config.yaml
activation: "gelu"
norm_place: "pre"
positions: "rope"
qk_norm: false
attn_scale: 0.125
tie_embeddings: false
init_std_o: 0.0
init_std_up: 0.0269
init_std_down: 0.0
decay_shape: "linear"
dataset: "wikipedia_en"
Each number is 50 + 15 x the weight over the matrix's rms, rounded and kept within 0 to 99. Layers, rows and columns count from 0.

# layer 3 attention query, 576x576, rms 0.0572, rows 281-323, columns 224-255
61 36 26 38 27 61 48 43 55 34 74 54 29 48 53 46 51 65 50 41 62 63 53 59 19 73 34 65 51 43 53 50
51 73 57 58 60 34 42 36 63 32 61 25 42 52 47 50 52 07 45 35 56 55 34 54 58 32 82 77 48 52 42 47
38 44 35 44 58 49 42 46 22 69 42 47 53 20 51 52 58 39 37 40 43 58 17 66 60 39 50 41 35 41 17 52
52 38 82 59 29 57 61 41 52 42 56 52 50 60 37 35 47 55 41 51 37 41 37 38 71 54 56 68 52 25 57 18
44 63 57 81 76 61 41 65 46 59 47 42 53 69 26 34 59 63 40 45 29 20 42 41 55 71 62 35 59 57 60 42
65 62 73 59 57 88 57 53 55 54 45 56 38 39 37 42 42 37 35 71 67 69 45 52 46 43 52 33 74 49 62 64
45 23 62 22 52 57 52 34 61 49 48 61 38 33 37 43 61 45 62 59 77 64 60 37 52 13 65 51 46 59 22 74
46 68 50 40 49 49 80 60 40 71 58 36 40 43 49 53 29 40 45 71 46 30 23 20 54 63 60 50 45 35 73 59
26 58 57 54 28 55 63 36 44 51 37 70 48 33 26 44 66 37 43 37 49 40 56 44 43 48 45 44 40 41 71 42
56 63 44 60 50 47 48 36 61 61 19 33 56 64 63 38 48 47 29 41 71 56 49 39 83 53 34 41 71 74 26 48
45 23 46 58 39 46 29 54 42 52 73 33 56 71 66 50 26 34 21 41 35 54 56 72 22 49 51 57 46 43 60 31
57 67 63 49 63 44 44 20 83 44 67 41 44 71 36 40 60 74 31 57 57 65 42 55 33 61 23 63 47 35 50 61
38 69 46 52 57 49 37 41 43 52 55 32 58 87 55 43 09 32 83 27 72 46 48 65 49 71 52 48 54 61 41 66
45 60 23 65 46 45 48 49 49 29 49 53 58 40 62 39 59 39 27 38 57 58 49 53 38 57 55 60 46 72 47 36
60 41 73 54 48 71 52 60 59 33 54 72 39 44 16 27 74 50 48 42 50 50 17 21 48 05 24 21 55 48 53 48
68 39 49 27 53 60 53 50 70 54 49 58 03 74 40 60 41 42 85 74 70 51 58 45 39 21 51 32 54 29 48 48
55 60 50 61 66 44 61 70 44 54 70 66 64 34 42 70 45 26 22 63 49 27 61 15 38 27 59 18 41 59 76 49
23 35 35 33 73 24 58 66 43 58 41 56 67 51 33 71 25 17 62 70 13 54 26 43 39 41 51 19 59 19 46 40
44 55 19 46 18 47 48 52 53 36 34 70 58 69 78 59 70 46 74 50 37 50 48 82 41 61 45 67 47 36 46 14
54 50 53 77 37 69 36 34 52 53 38 39 59 76 52 48 54 47 64 46 37 59 50 68 74 55 46 36 39 23 51 79
55 38 70 56 47 73 55 49 74 38 81 45 32 55 60 68 85 70 55 36 46 61 65 53 50 29 34 60 43 71 58 64
37 53 52 47 65 42 67 59 51 66 65 48 40 63 65 69 48 51 48 55 51 65 60 45 56 47 53 56 51 44 48 57
46 09 54 60 62 01 33 56 41 25 24 58 38 80 52 25 00 47 33 59 68 58 59 51 38 37 54 41 50 22 24 49
60 52 41 66 42 56 58 57 39 21 61 66 54 46 42 38 45 55 51 53 51 47 43 46 37 69 36 36 53 63 54 61
37 43 44 69 27 26 43 70 53 55 61 39 53 34 20 48 33 41 53 52 59 73 67 52 62 67 42 64 54 51 39 27
70 51 82 58 58 67 76 34 48 41 56 34 37 60 63 34 39 53 52 40 84 52 57 58 64 46 63 49 77 47 74 53
40 74 52 58 37 35 67 50 39 65 57 52 32 27 42 59 70 52 62 52 44 48 36 54 51 49 44 41 56 35 66 55
51 58 71 63 38 43 54 55 41 39 46 73 31 54 43 63 37 45 20 47 43 54 62 63 61 37 22 61 55 29 93 53
27 57 35 38 59 50 68 56 44 69 55 58 57 57 31 44 41 44 34 43 22 30 55 84 60 32 51 40 52 52 38 67
33 57 53 56 27 43 81 41 67 51 58 77 44 49 58 50 66 43 29 63 55 57 54 28 49 39 70 88 31 33 61 41
71 50 57 33 61 57 46 46 55 49 51 34 44 64 46 58 50 59 58 53 26 32 61 60 37 72 53 62 56 67 54 20
50 41 57 49 53 47 38 58 46 63 55 41 18 64 34 42 30 32 43 23 24 54 66 56 54 47 66 57 59 53 43 74
39 36 38 53 46 75 38 62 45 40 32 33 48 46 55 57 17 64 45 31 65 69 60 39 33 41 32 32 29 69 18 40
57 46 54 34 43 36 71 61 51 79 64 43 55 45 56 96 60 39 91 70 82 56 44 21 50 50 19 30 50 60 17 53
69 58 18 70 45 35 46 56 28 60 56 56 43 79 17 41 58 61 47 50 68 37 53 42 48 47 57 34 59 48 63 67
50 52 38 74 32 42 39 58 54 64 39 64 42 43 88 42 54 61 55 61 63 50 61 41 67 68 45 51 60 35 82 53
30 72 54 39 35 68 59 65 39 47 60 53 56 46 20 67 65 38 63 54 62 64 32 53 55 43 70 63 31 67 64 32
59 50 49 57 60 27 56 16 45 36 31 36 30 57 57 51 40 29 47 42 50 41 61 26 44 58 54 59 63 46 52 60
88 24 54 58 29 44 58 61 49 52 54 71 54 44 70 32 57 28 32 40 52 39 59 58 62 51 17 32 44 64 56 45
40 25 73 43 54 35 71 66 37 28 57 55 43 34 65 65 41 31 94 33 59 51 38 69 55 60 57 60 26 48 60 50
35 42 65 55 50 46 66 49 84 41 49 43 59 54 59 56 58 50 38 53 51 65 39 56 58 52 64 23 52 75 54 42
30 36 71 63 58 49 48 74 48 41 64 74 38 10 56 67 29 66 69 21 48 27 50 43 63 62 41 35 37 50 40 40
31 68 46 79 54 40 63 43 40 46 47 10 58 43 48 60 53 45 41 47 58 57 42 42 64 53 72 32 47 58 41 48
# layer 3 attention key, 576x576, rms 0.0579, rows 281-323, columns 224-255
58 24 36 40 35 57 54 64 68 51 67 27 73 64 55 77 46 44 41 41 48 34 40 60 54 50 33 33 53 42 51 90
55 41 52 44 48 51 57 47 57 55 54 39 43 68 38 44 35 50 76 42 49 59 45 93 39 27 38 20 38 60 33 60
57 50 32 25 43 20 92 50 44 74 40 59 61 30 74 25 46 54 67 56 67 40 64 56 49 48 57 46 62 59 48 45
30 74 58 77 32 56 71 40 47 46 40 44 53 49 59 60 63 72 43 17 10 61 32 50 07 32 50 44 37 81 45 45
40 48 28 61 52 61 64 51 51 39 38 63 47 71 38 40 49 38 53 32 36 34 41 52 50 64 50 44 58 56 62 68
38 56 35 58 27 58 49 74 61 46 44 50 76 42 79 24 43 33 38 55 56 40 40 41 39 56 51 69 39 50 20 37
60 31 61 46 36 33 58 55 48 47 56 63 62 46 64 38 47 38 47 59 52 55 39 80 58 42 51 45 36 74 12 34
44 56 59 31 59 57 66 71 52 40 24 75 47 64 48 57 45 52 44 49 49 71 67 53 41 37 65 48 40 52 56 52
67 25 41 63 70 66 59 63 61 20 46 26 65 40 47 34 45 72 21 74 60 38 37 62 50 60 30 48 60 53 53 34
50 44 38 35 27 44 79 61 23 44 37 37 61 28 64 25 67 45 29 66 51 70 63 48 75 51 56 53 52 62 30 85
74 44 45 51 46 84 39 32 55 77 37 76 61 47 53 55 35 53 55 89 69 40 38 49 52 51 38 19 33 47 31 31
64 26 59 54 56 25 44 75 48 48 54 52 35 40 35 46 53 55 63 48 44 81 41 45 68 39 57 79 54 74 46 76
48 41 53 28 38 73 36 35 70 65 31 36 45 62 36 93 66 24 38 49 45 51 69 65 34 27 43 62 53 36 43 28
50 72 43 52 21 43 72 47 18 48 76 37 31 51 34 67 36 62 64 60 65 64 53 64 37 60 62 20 52 24 53 61
16 66 58 48 51 25 79 34 26 42 83 46 37 65 51 41 16 72 32 55 24 34 37 47 57 48 49 55 64 13 75 60
30 31 32 49 32 21 41 36 22 68 45 52 51 62 35 41 50 33 34 43 54 52 62 36 20 60 59 87 89 48 61 53
41 36 53 55 38 44 61 28 63 60 49 36 43 36 39 33 48 51 46 66 70 79 31 67 45 66 39 55 52 23 49 53
47 63 38 62 52 67 34 57 37 53 32 69 48 40 44 56 76 33 13 44 44 50 39 77 67 61 62 27 65 49 27 35
64 46 45 37 60 60 38 29 59 49 49 35 38 62 55 54 52 45 41 38 58 66 87 33 39 28 43 41 39 45 65 65
71 72 33 25 35 32 60 36 50 55 39 56 51 53 22 62 70 57 46 42 21 71 73 56 40 37 51 37 24 40 33 27
26 27 27 30 57 45 48 41 30 56 44 44 37 35 30 75 48 55 49 64 57 38 70 30 58 50 55 48 47 46 31 77
44 49 49 55 27 50 66 72 37 65 58 69 31 73 40 30 20 51 72 60 44 69 79 73 79 38 04 42 49 74 55 57
38 40 65 43 57 76 65 45 62 56 48 50 56 23 58 76 52 69 47 33 54 67 45 59 76 41 28 65 85 61 13 22
61 48 49 42 31 35 75 59 48 51 39 70 49 27 37 29 16 40 66 67 47 09 66 63 54 56 39 57 60 25 73 42
47 39 32 57 36 63 58 70 57 45 29 45 50 35 37 42 67 72 53 54 53 39 83 52 37 56 26 38 54 62 33 61
32 74 64 56 22 58 39 41 56 45 50 52 69 34 53 65 60 52 60 28 53 57 35 58 39 52 50 55 42 55 40 43
68 46 41 63 60 55 54 59 50 35 57 18 48 54 37 42 47 54 52 41 48 61 51 68 18 46 51 59 65 78 24 41
57 11 27 40 51 46 64 56 43 50 74 56 71 63 68 81 51 58 57 60 52 38 43 71 40 47 74 61 59 51 59 46
68 32 46 47 56 52 57 76 46 28 66 58 46 57 35 41 47 56 67 40 42 38 58 35 23 76 36 71 50 46 31 64
35 48 55 52 44 51 48 46 50 24 31 69 63 49 44 69 51 44 51 60 66 59 44 52 53 39 43 61 39 34 44 37
34 55 67 63 67 47 49 39 62 53 46 39 58 53 86 33 46 61 47 39 25 42 31 59 45 49 45 75 36 34 10 49
52 71 48 52 35 51 29 70 37 86 53 60 28 62 43 27 50 54 60 59 68 58 18 46 42 70 39 59 50 69 66 42
29 45 65 42 36 54 31 47 79 56 41 36 33 42 45 26 49 34 54 43 40 60 74 48 82 36 67 41 50 21 20 65
77 40 62 24 38 36 78 66 51 32 46 53 50 90 68 47 52 61 33 55 45 51 61 47 75 50 35 40 55 71 41 34
66 40 35 49 33 36 57 56 50 51 48 54 30 38 57 34 33 65 54 67 41 47 55 65 88 45 47 49 40 41 52 40
51 44 54 60 45 66 72 40 55 35 48 26 59 69 58 42 56 44 35 63 34 55 74 32 46 62 57 76 55 54 49 64
68 33 48 62 71 52 85 46 47 55 65 46 54 55 48 52 47 45 64 52 53 58 30 67 48 56 37 60 55 65 63 36
53 56 59 41 53 66 49 44 35 55 55 46 54 57 90 48 59 30 53 59 62 64 55 21 42 24 33 15 58 48 34 43
46 27 75 58 42 40 50 37 72 76 13 35 56 56 37 72 74 55 21 60 53 20 56 45 24 69 77 44 62 71 24 67
36 53 47 85 42 43 78 52 36 74 29 55 48 62 46 38 44 66 54 48 60 51 45 46 43 50 44 42 38 60 58 40
43 47 48 54 55 58 83 59 26 53 45 60 54 62 40 40 35 32 49 56 69 46 44 50 66 67 58 60 70 40 52 58
46 42 35 48 47 84 49 47 47 47 59 63 71 44 55 48 48 49 49 60 42 20 33 32 49 69 35 34 43 26 86 45
67 67 60 55 47 27 51 58 54 36 33 55 32 39 44 56 36 50 65 09 33 62 62 43 49 22 66 71 66 32 51 48
# layer 3 attention value, 576x576, rms 0.0601, rows 256-319, columns 224-255
49 50 59 44 56 29 49 54 64 31 47 46 35 37 32 22 41 27 73 34 73 52 45 61 44 41 45 59 36 54 66 22
35 41 35 68 57 62 51 63 63 59 38 34 38 62 53 55 31 23 52 68 51 70 50 28 34 42 63 36 47 80 52 33
65 83 65 60 56 42 50 52 53 52 31 50 73 57 71 53 76 48 30 38 49 54 56 56 49 50 51 63 44 50 50 32
38 55 38 59 62 45 46 54 40 80 38 50 69 53 21 50 73 71 40 14 59 60 57 56 30 69 45 51 51 39 37 68
72 63 47 61 40 46 59 57 59 57 35 39 44 50 52 29 50 54 39 41 44 45 33 41 34 40 70 45 46 57 71 50
51 36 37 43 69 54 53 22 43 52 58 24 53 34 47 42 51 22 41 34 64 48 56 56 40 31 64 48 32 47 52 40
26 75 70 50 43 36 44 35 51 41 34 62 31 25 60 53 55 29 24 35 45 61 59 31 46 58 46 59 49 48 46 63
56 31 83 57 53 42 65 58 51 57 89 46 51 65 56 50 57 57 47 71 64 31 54 24 57 47 45 62 42 41 44 58
56 48 20 47 64 62 46 65 41 60 53 67 55 46 33 58 42 61 74 85 35 63 61 13 48 65 54 55 30 40 65 55
55 71 41 54 57 62 34 41 41 76 39 47 83 60 40 55 61 24 55 41 20 74 34 63 50 23 38 52 51 64 33 65
41 63 40 51 31 53 54 32 43 43 50 56 67 30 49 58 58 65 43 52 36 53 29 37 22 48 50 44 51 43 48 42
42 33 52 53 50 61 50 48 78 53 72 54 63 47 45 46 57 49 36 40 59 54 43 39 77 41 47 42 35 39 54 48
27 57 63 40 57 36 53 66 48 76 21 42 52 44 31 50 39 48 46 55 27 39 76 45 42 46 49 62 46 55 45 52
51 47 48 50 70 39 45 45 67 68 40 61 32 75 74 56 52 61 33 41 61 54 61 55 09 35 50 34 64 57 35 41
36 49 42 56 56 27 47 47 34 15 35 62 47 62 61 50 75 47 50 36 47 64 27 77 45 50 32 73 32 63 59 40
49 75 26 53 38 80 19 63 46 66 57 55 53 78 37 34 56 52 40 60 53 44 67 39 57 70 56 39 71 49 32 73
19 37 46 56 48 43 56 57 67 37 51 78 41 45 61 23 50 35 54 35 84 56 40 37 55 59 68 57 49 56 68 77
23 48 45 63 40 43 54 45 48 34 46 58 48 62 23 59 39 59 39 55 22 28 44 64 59 30 43 53 62 47 51 45
56 45 49 47 46 42 37 58 86 25 36 35 27 38 39 70 26 44 52 72 27 28 70 55 53 58 40 57 52 24 46 35
33 49 70 54 47 85 47 27 35 58 51 79 31 54 37 41 52 53 55 45 54 36 44 44 48 47 45 53 52 54 24 48
63 39 47 54 38 52 49 61 49 43 57 42 57 56 27 31 46 45 38 56 55 39 41 56 47 40 63 60 72 28 54 20
56 46 74 44 12 31 66 32 53 32 41 68 60 53 67 67 59 48 43 59 41 29 61 29 60 48 43 51 45 49 56 48
44 38 70 33 85 54 51 55 26 45 41 43 43 35 74 47 64 77 25 26 53 49 53 35 41 56 56 38 56 56 59 41
47 33 49 92 64 42 35 47 71 43 44 45 49 72 50 57 43 56 44 58 62 39 54 36 49 40 53 20 36 68 47 45
51 45 46 35 37 68 42 54 45 33 42 29 61 24 42 36 50 77 43 37 56 76 47 61 61 41 47 49 45 74 40 42
63 35 71 55 47 26 68 55 62 46 39 43 50 60 26 57 62 52 34 50 57 57 39 50 34 58 55 36 78 44 35 37
26 75 36 52 65 27 64 32 69 70 63 74 55 48 19 87 55 56 36 26 49 54 46 51 69 43 46 54 52 54 41 51
49 61 50 72 41 53 66 19 51 33 64 58 66 50 39 31 20 61 28 51 65 45 62 30 81 50 58 38 55 41 49 74
39 34 42 54 46 58 79 53 65 69 28 43 54 41 57 60 48 54 37 41 27 65 27 44 45 56 40 48 56 54 30 48
50 35 53 56 44 49 60 76 49 77 60 58 50 47 68 39 43 61 62 40 17 77 58 28 60 62 50 63 78 73 66 67
39 61 63 68 32 58 57 65 65 60 63 84 60 53 58 73 44 40 46 29 50 42 58 49 58 41 40 42 34 36 44 74
35 36 07 26 61 41 44 56 49 51 50 78 59 46 40 54 65 33 62 39 65 30 61 55 74 41 43 59 31 46 47 42
51 36 56 69 47 28 55 41 50 50 67 59 54 63 32 45 66 64 32 31 61 23 59 68 21 62 47 59 57 51 40 44
62 57 55 59 63 54 43 53 35 19 51 30 31 66 44 63 44 52 37 33 39 53 34 44 53 50 55 78 75 69 73 41
41 40 56 50 29 42 36 38 29 57 44 54 42 53 83 64 55 75 49 63 48 60 43 41 85 46 32 47 80 59 43 47
68 36 61 45 49 32 28 45 72 47 49 53 32 46 73 50 42 60 31 61 27 50 58 51 27 18 30 73 50 54 57 33
40 38 51 56 50 63 42 46 58 53 52 27 49 46 44 45 39 48 58 51 68 56 56 57 37 55 79 68 31 48 46 16
53 12 64 39 51 45 47 32 41 49 52 26 65 56 41 64 54 26 50 32 53 36 51 61 73 46 56 44 53 54 55 69
37 38 33 49 64 43 71 63 77 56 55 51 37 49 72 50 39 36 37 25 74 44 50 50 57 52 38 75 58 54 31 52
44 39 59 45 48 55 30 55 59 45 45 44 74 54 50 54 44 24 58 48 59 38 46 57 57 50 54 42 51 66 64 67
67 57 29 34 83 46 29 40 40 54 50 22 71 46 32 79 36 43 44 34 51 58 53 35 24 57 54 62 69 41 68 60
49 52 33 46 49 57 39 27 14 51 58 33 19 57 54 71 36 50 51 43 63 71 49 38 54 35 51 24 57 36 56 38
51 31 38 51 66 31 53 48 49 63 45 51 53 79 43 54 48 46 51 73 41 57 38 38 68 36 75 38 37 49 60 77
76 40 49 46 63 20 37 79 48 53 62 38 49 57 85 43 27 57 26 48 46 44 26 60 63 57 44 63 60 55 62 44
37 69 51 69 49 44 70 51 64 36 58 47 30 45 34 30 67 26 51 21 87 38 25 43 18 44 49 49 63 41 38 50
35 47 64 49 55 51 69 52 59 49 22 51 47 44 29 42 33 23 63 62 43 57 59 43 68 59 32 52 40 46 51 46
43 32 34 25 20 37 62 63 44 24 67 54 35 50 61 54 63 60 49 58 41 62 52 50 35 80 50 48 43 79 44 19
47 54 39 46 51 38 50 58 58 41 51 42 54 52 58 82 90 67 32 43 44 52 39 62 40 46 52 23 46 43 61 24
53 85 53 44 38 62 39 30 81 50 66 25 38 45 51 38 42 67 63 55 53 57 43 46 40 58 60 60 37 58 40 42
68 32 58 37 46 79 33 74 41 46 43 66 61 35 39 59 49 48 36 52 52 50 60 65 36 41 55 49 45 50 67 49
40 45 64 59 65 57 17 59 36 49 43 46 80 51 43 21 51 28 49 50 63 66 38 44 22 37 71 70 47 36 54 59
53 51 51 68 54 51 63 55 54 26 48 48 61 48 50 65 49 41 46 38 51 61 61 64 62 84 45 63 33 37 46 65
44 54 69 43 60 49 45 34 56 37 46 45 50 58 52 62 21 54 47 43 46 54 60 35 48 72 52 56 48 59 69 56
41 54 57 53 48 25 40 40 62 52 60 52 46 70 52 55 82 58 46 40 27 46 51 41 31 46 50 31 54 45 47 49
58 45 58 57 28 71 66 66 41 46 54 31 60 52 50 50 65 64 69 81 37 37 56 51 41 66 26 35 39 46 45 49
49 92 46 29 46 56 34 55 45 81 44 53 50 43 70 50 47 66 69 51 35 70 40 70 69 29 46 69 37 56 40 50
52 55 43 73 71 52 52 55 55 53 52 45 51 58 62 58 62 46 59 50 45 43 53 41 58 43 79 52 34 42 57 54
35 43 30 39 56 49 21 51 56 26 32 33 40 71 33 42 33 46 69 35 57 49 43 81 73 53 37 65 42 50 52 29
39 48 41 33 36 85 45 44 60 73 27 65 65 40 53 44 39 29 67 56 26 55 76 23 54 46 56 51 61 85 46 75
31 36 65 33 38 76 57 56 53 51 46 61 73 63 52 68 58 35 55 57 66 87 69 38 46 62 49 61 63 46 74 71
42 31 47 34 58 51 40 61 20 69 49 55 50 30 57 29 64 40 43 44 57 60 62 56 37 21 47 48 44 50 55 28
51 34 35 43 41 60 60 34 44 68 37 53 47 60 71 22 50 45 69 60 41 48 41 74 48 32 52 47 35 46 27 23
50 48 59 57 65 45 59 35 31 43 36 43 67 46 22 57 62 26 99 39 59 32 55 59 48 62 57 33 39 66 56 48
56 49 27 47 31 34 65 25 38 61 36 68 41 45 15 42 71 64 76 56 52 43 71 44 59 39 63 73 36 49 60 65
# layer 3 attention output (transposed), 576x576, rms 0.218, rows 256-319, columns 224-255
54 42 45 31 40 41 30 42 67 93 66 72 50 54 54 61 55 34 58 58 82 40 31 49 70 43 51 52 42 55 39 38
57 48 59 49 60 50 46 55 47 41 69 51 51 40 62 50 49 57 40 55 34 40 46 50 35 44 47 45 45 32 65 65
35 55 42 50 71 71 54 54 64 34 83 46 49 61 19 90 57 61 66 41 14 48 32 49 43 48 44 40 65 46 47 45
46 45 52 70 34 35 68 56 46 35 47 61 59 29 38 59 38 35 18 57 41 39 61 52 35 49 36 60 60 52 82 35
24 49 75 31 67 65 46 35 51 46 65 30 50 44 54 73 49 45 65 59 57 23 44 52 70 32 44 78 51 64 45 55
31 72 50 60 53 48 48 68 47 71 27 70 62 53 40 55 21 67 48 51 47 41 35 34 54 52 29 55 38 22 45 58
51 45 50 55 49 43 69 73 73 45 48 36 37 55 49 37 61 46 45 39 52 60 40 78 58 79 67 38 54 33 45 67
83 18 56 63 44 40 37 42 73 41 34 30 55 41 58 70 20 44 53 64 41 48 55 56 40 54 28 22 39 40 41 31
56 49 58 60 52 52 44 51 64 29 42 58 63 33 32 51 34 29 49 54 65 89 43 52 59 37 36 41 66 70 44 49
56 58 68 43 36 38 61 65 32 33 58 44 27 39 58 38 70 72 59 51 77 30 77 46 50 66 64 28 47 63 56 36
45 43 74 34 92 22 59 40 55 45 34 71 59 55 60 64 36 49 55 48 39 45 61 66 69 64 61 55 38 53 42 53
48 69 82 40 52 46 53 46 43 34 38 67 40 49 26 82 24 21 71 76 65 46 61 69 40 69 54 45 51 26 27 40
74 63 35 52 47 63 59 41 60 16 74 77 46 44 42 53 48 49 38 40 42 68 48 37 60 61 33 31 55 30 60 55
63 53 47 61 75 46 53 43 35 63 24 37 51 54 19 44 61 52 51 52 46 43 54 17 49 52 56 35 38 37 64 54
59 34 50 44 66 28 55 49 62 84 47 43 60 47 47 37 45 59 56 64 32 46 60 35 48 31 52 59 63 38 55 64
43 51 55 56 60 49 45 45 44 44 38 65 57 46 80 46 44 71 33 53 59 50 39 59 37 47 42 58 36 55 61 55
48 69 61 57 55 58 66 65 31 79 33 29 59 48 50 60 28 45 37 67 58 61 41 43 67 37 50 46 42 58 36 39
48 61 61 29 52 35 59 59 54 49 54 50 52 53 65 52 43 46 63 55 50 56 50 32 57 39 53 42 57 46 41 43
44 27 56 60 33 51 52 42 52 55 51 68 62 58 37 43 53 41 38 48 57 60 24 44 32 17 35 68 35 58 40 75
67 55 44 44 56 44 54 35 48 60 54 55 47 72 66 38 24 55 36 44 69 54 37 38 32 39 65 42 73 23 74 42
70 31 48 52 36 31 36 50 46 56 34 65 49 51 53 56 53 53 44 41 60 50 60 65 50 42 53 57 51 54 53 70
42 48 43 53 62 48 66 41 54 40 42 55 72 62 45 41 62 56 38 42 51 75 28 31 28 28 51 65 81 57 43 36
58 51 29 57 49 72 59 53 41 20 54 60 51 52 50 45 31 41 69 56 39 49 66 53 27 69 62 55 57 48 54 57
64 53 69 52 49 55 60 26 54 42 38 33 48 58 33 56 37 55 67 42 55 32 16 54 48 56 56 50 57 80 49 34
52 43 54 50 57 30 18 43 43 48 57 57 33 58 56 57 43 51 53 51 50 41 49 85 17 38 46 47 59 61 39 76
42 39 41 40 61 56 38 57 45 51 61 48 38 47 65 41 42 48 46 37 43 58 67 24 47 53 57 27 39 38 51 39
44 51 81 49 37 51 41 34 66 41 34 32 54 45 61 40 18 62 38 37 45 50 28 27 43 49 41 42 48 46 56 54
61 70 47 20 48 48 48 39 35 44 45 37 31 42 44 51 51 37 48 55 69 52 54 37 47 55 36 61 41 45 74 32
42 59 65 61 51 40 59 52 71 37 42 76 43 56 42 36 50 32 44 36 58 37 78 53 35 49 46 64 41 44 37 68
35 44 51 72 73 55 56 47 44 39 31 45 76 18 38 67 63 40 46 59 53 53 66 58 37 55 46 41 50 34 41 35
40 68 29 77 49 36 72 53 35 41 28 68 59 49 56 43 25 56 43 75 45 53 46 35 67 70 41 50 54 48 44 40
71 51 60 50 43 79 46 60 25 34 55 52 62 53 65 49 57 64 21 27 60 48 67 49 36 44 47 80 49 57 36 62
53 41 29 40 41 56 49 41 24 46 49 44 63 48 71 47 55 64 50 44 48 70 63 40 63 27 62 22 51 52 59 49
56 43 57 55 56 31 66 63 60 27 38 56 58 57 46 50 49 47 57 54 51 60 37 70 56 53 52 38 45 63 28 62
58 45 54 49 23 59 42 54 34 54 55 69 80 44 36 52 61 27 46 58 63 51 43 73 26 65 55 38 30 48 58 39
46 65 57 64 38 53 43 51 52 48 33 34 73 46 28 59 51 30 77 70 52 50 30 43 59 37 57 30 76 46 37 56
47 75 51 62 60 27 47 28 49 67 44 57 42 49 36 45 62 54 35 57 43 39 60 51 42 34 44 44 84 66 80 57
49 54 33 50 32 77 49 54 46 60 50 50 38 38 55 48 65 86 37 65 57 43 53 39 64 48 46 54 40 54 52 35
56 42 56 54 51 54 22 37 47 48 37 51 52 59 50 53 37 54 74 70 68 49 53 63 65 38 43 24 53 71 60 14
72 48 29 47 50 56 68 66 34 48 73 40 43 50 58 42 60 57 27 49 70 63 37 49 57 51 30 52 44 47 45 57
51 38 68 53 48 51 63 49 40 43 66 58 44 30 58 73 54 53 82 79 38 31 66 38 55 57 78 56 48 62 45 56
38 32 48 39 13 43 66 45 75 67 32 27 79 49 54 54 60 61 60 39 58 64 69 53 43 58 60 57 40 55 28 62
52 41 56 43 48 68 35 60 56 43 61 44 62 41 50 48 44 77 44 48 54 50 95 62 52 81 55 74 43 40 55 41
21 60 45 31 38 61 40 61 36 41 14 49 70 44 36 48 49 40 46 47 48 56 57 45 52 53 58 24 53 41 60 66
57 55 33 47 64 36 34 59 34 48 47 53 64 70 69 67 43 59 69 51 48 70 78 52 57 35 48 53 52 69 50 53
19 62 67 39 30 66 47 60 47 34 48 33 63 62 55 53 38 56 32 41 62 52 62 56 53 53 39 50 40 60 52 41
46 43 70 44 50 46 52 66 47 83 49 27 56 51 37 45 50 12 35 46 48 60 31 19 75 39 51 53 45 36 54 57
25 36 49 46 31 39 47 50 67 44 49 64 55 43 35 35 50 65 63 39 56 60 79 42 57 77 72 59 73 79 52 76
56 46 54 25 58 32 37 40 54 53 34 59 63 54 30 39 67 31 48 60 41 55 36 26 50 41 34 15 43 59 60 80
53 36 54 44 53 54 51 26 44 56 35 45 41 60 47 36 40 58 20 53 50 38 61 33 51 37 37 67 53 81 37 74
41 62 55 43 46 59 52 39 39 44 50 47 43 57 48 50 33 43 47 58 37 30 41 47 43 48 50 44 70 79 62 63
48 50 44 40 27 49 58 57 24 64 67 75 44 38 33 21 56 56 49 63 38 50 33 43 68 41 52 64 42 48 35 42
44 49 26 74 55 37 48 54 66 50 49 23 29 49 51 64 65 63 35 46 51 70 61 54 55 77 42 58 57 33 36 49
47 47 44 82 60 58 31 31 46 49 49 47 44 31 47 55 59 32 53 49 63 54 46 49 47 43 35 51 48 44 41 44
63 50 40 46 52 53 50 59 37 58 41 79 43 51 70 46 47 72 34 55 52 27 26 63 38 59 43 44 49 46 07 37
52 46 63 56 41 28 59 55 36 33 23 53 38 83 35 45 36 29 65 51 60 33 66 50 49 64 52 46 46 46 53 46
51 39 47 55 52 36 29 63 63 45 40 45 39 24 34 50 40 49 29 52 50 49 52 37 43 32 37 58 28 45 42 67
54 44 66 27 31 65 41 67 59 65 79 45 65 59 52 45 56 34 56 60 46 47 39 57 35 22 57 62 20 57 54 40
60 43 54 50 34 34 40 60 62 19 41 58 30 62 68 44 67 45 40 41 64 59 38 55 41 59 47 52 40 44 42 46
25 54 49 52 49 51 59 48 58 45 48 07 49 60 61 31 23 47 35 63 19 50 31 68 41 61 65 42 51 50 47 41
72 51 64 63 56 55 46 41 64 36 46 31 46 56 63 57 35 64 64 47 65 58 53 46 51 75 45 36 38 44 59 42
36 52 55 49 46 65 47 51 44 54 71 63 60 51 51 55 51 57 40 40 44 62 57 37 37 53 43 40 56 44 56 48
54 40 37 36 47 47 59 72 65 71 36 46 44 48 78 61 53 59 49 59 43 57 54 22 35 31 68 51 61 56 42 39
43 52 80 34 52 61 71 27 77 41 37 40 59 68 44 57 55 40 44 41 59 57 53 57 53 43 39 59 52 56 42 51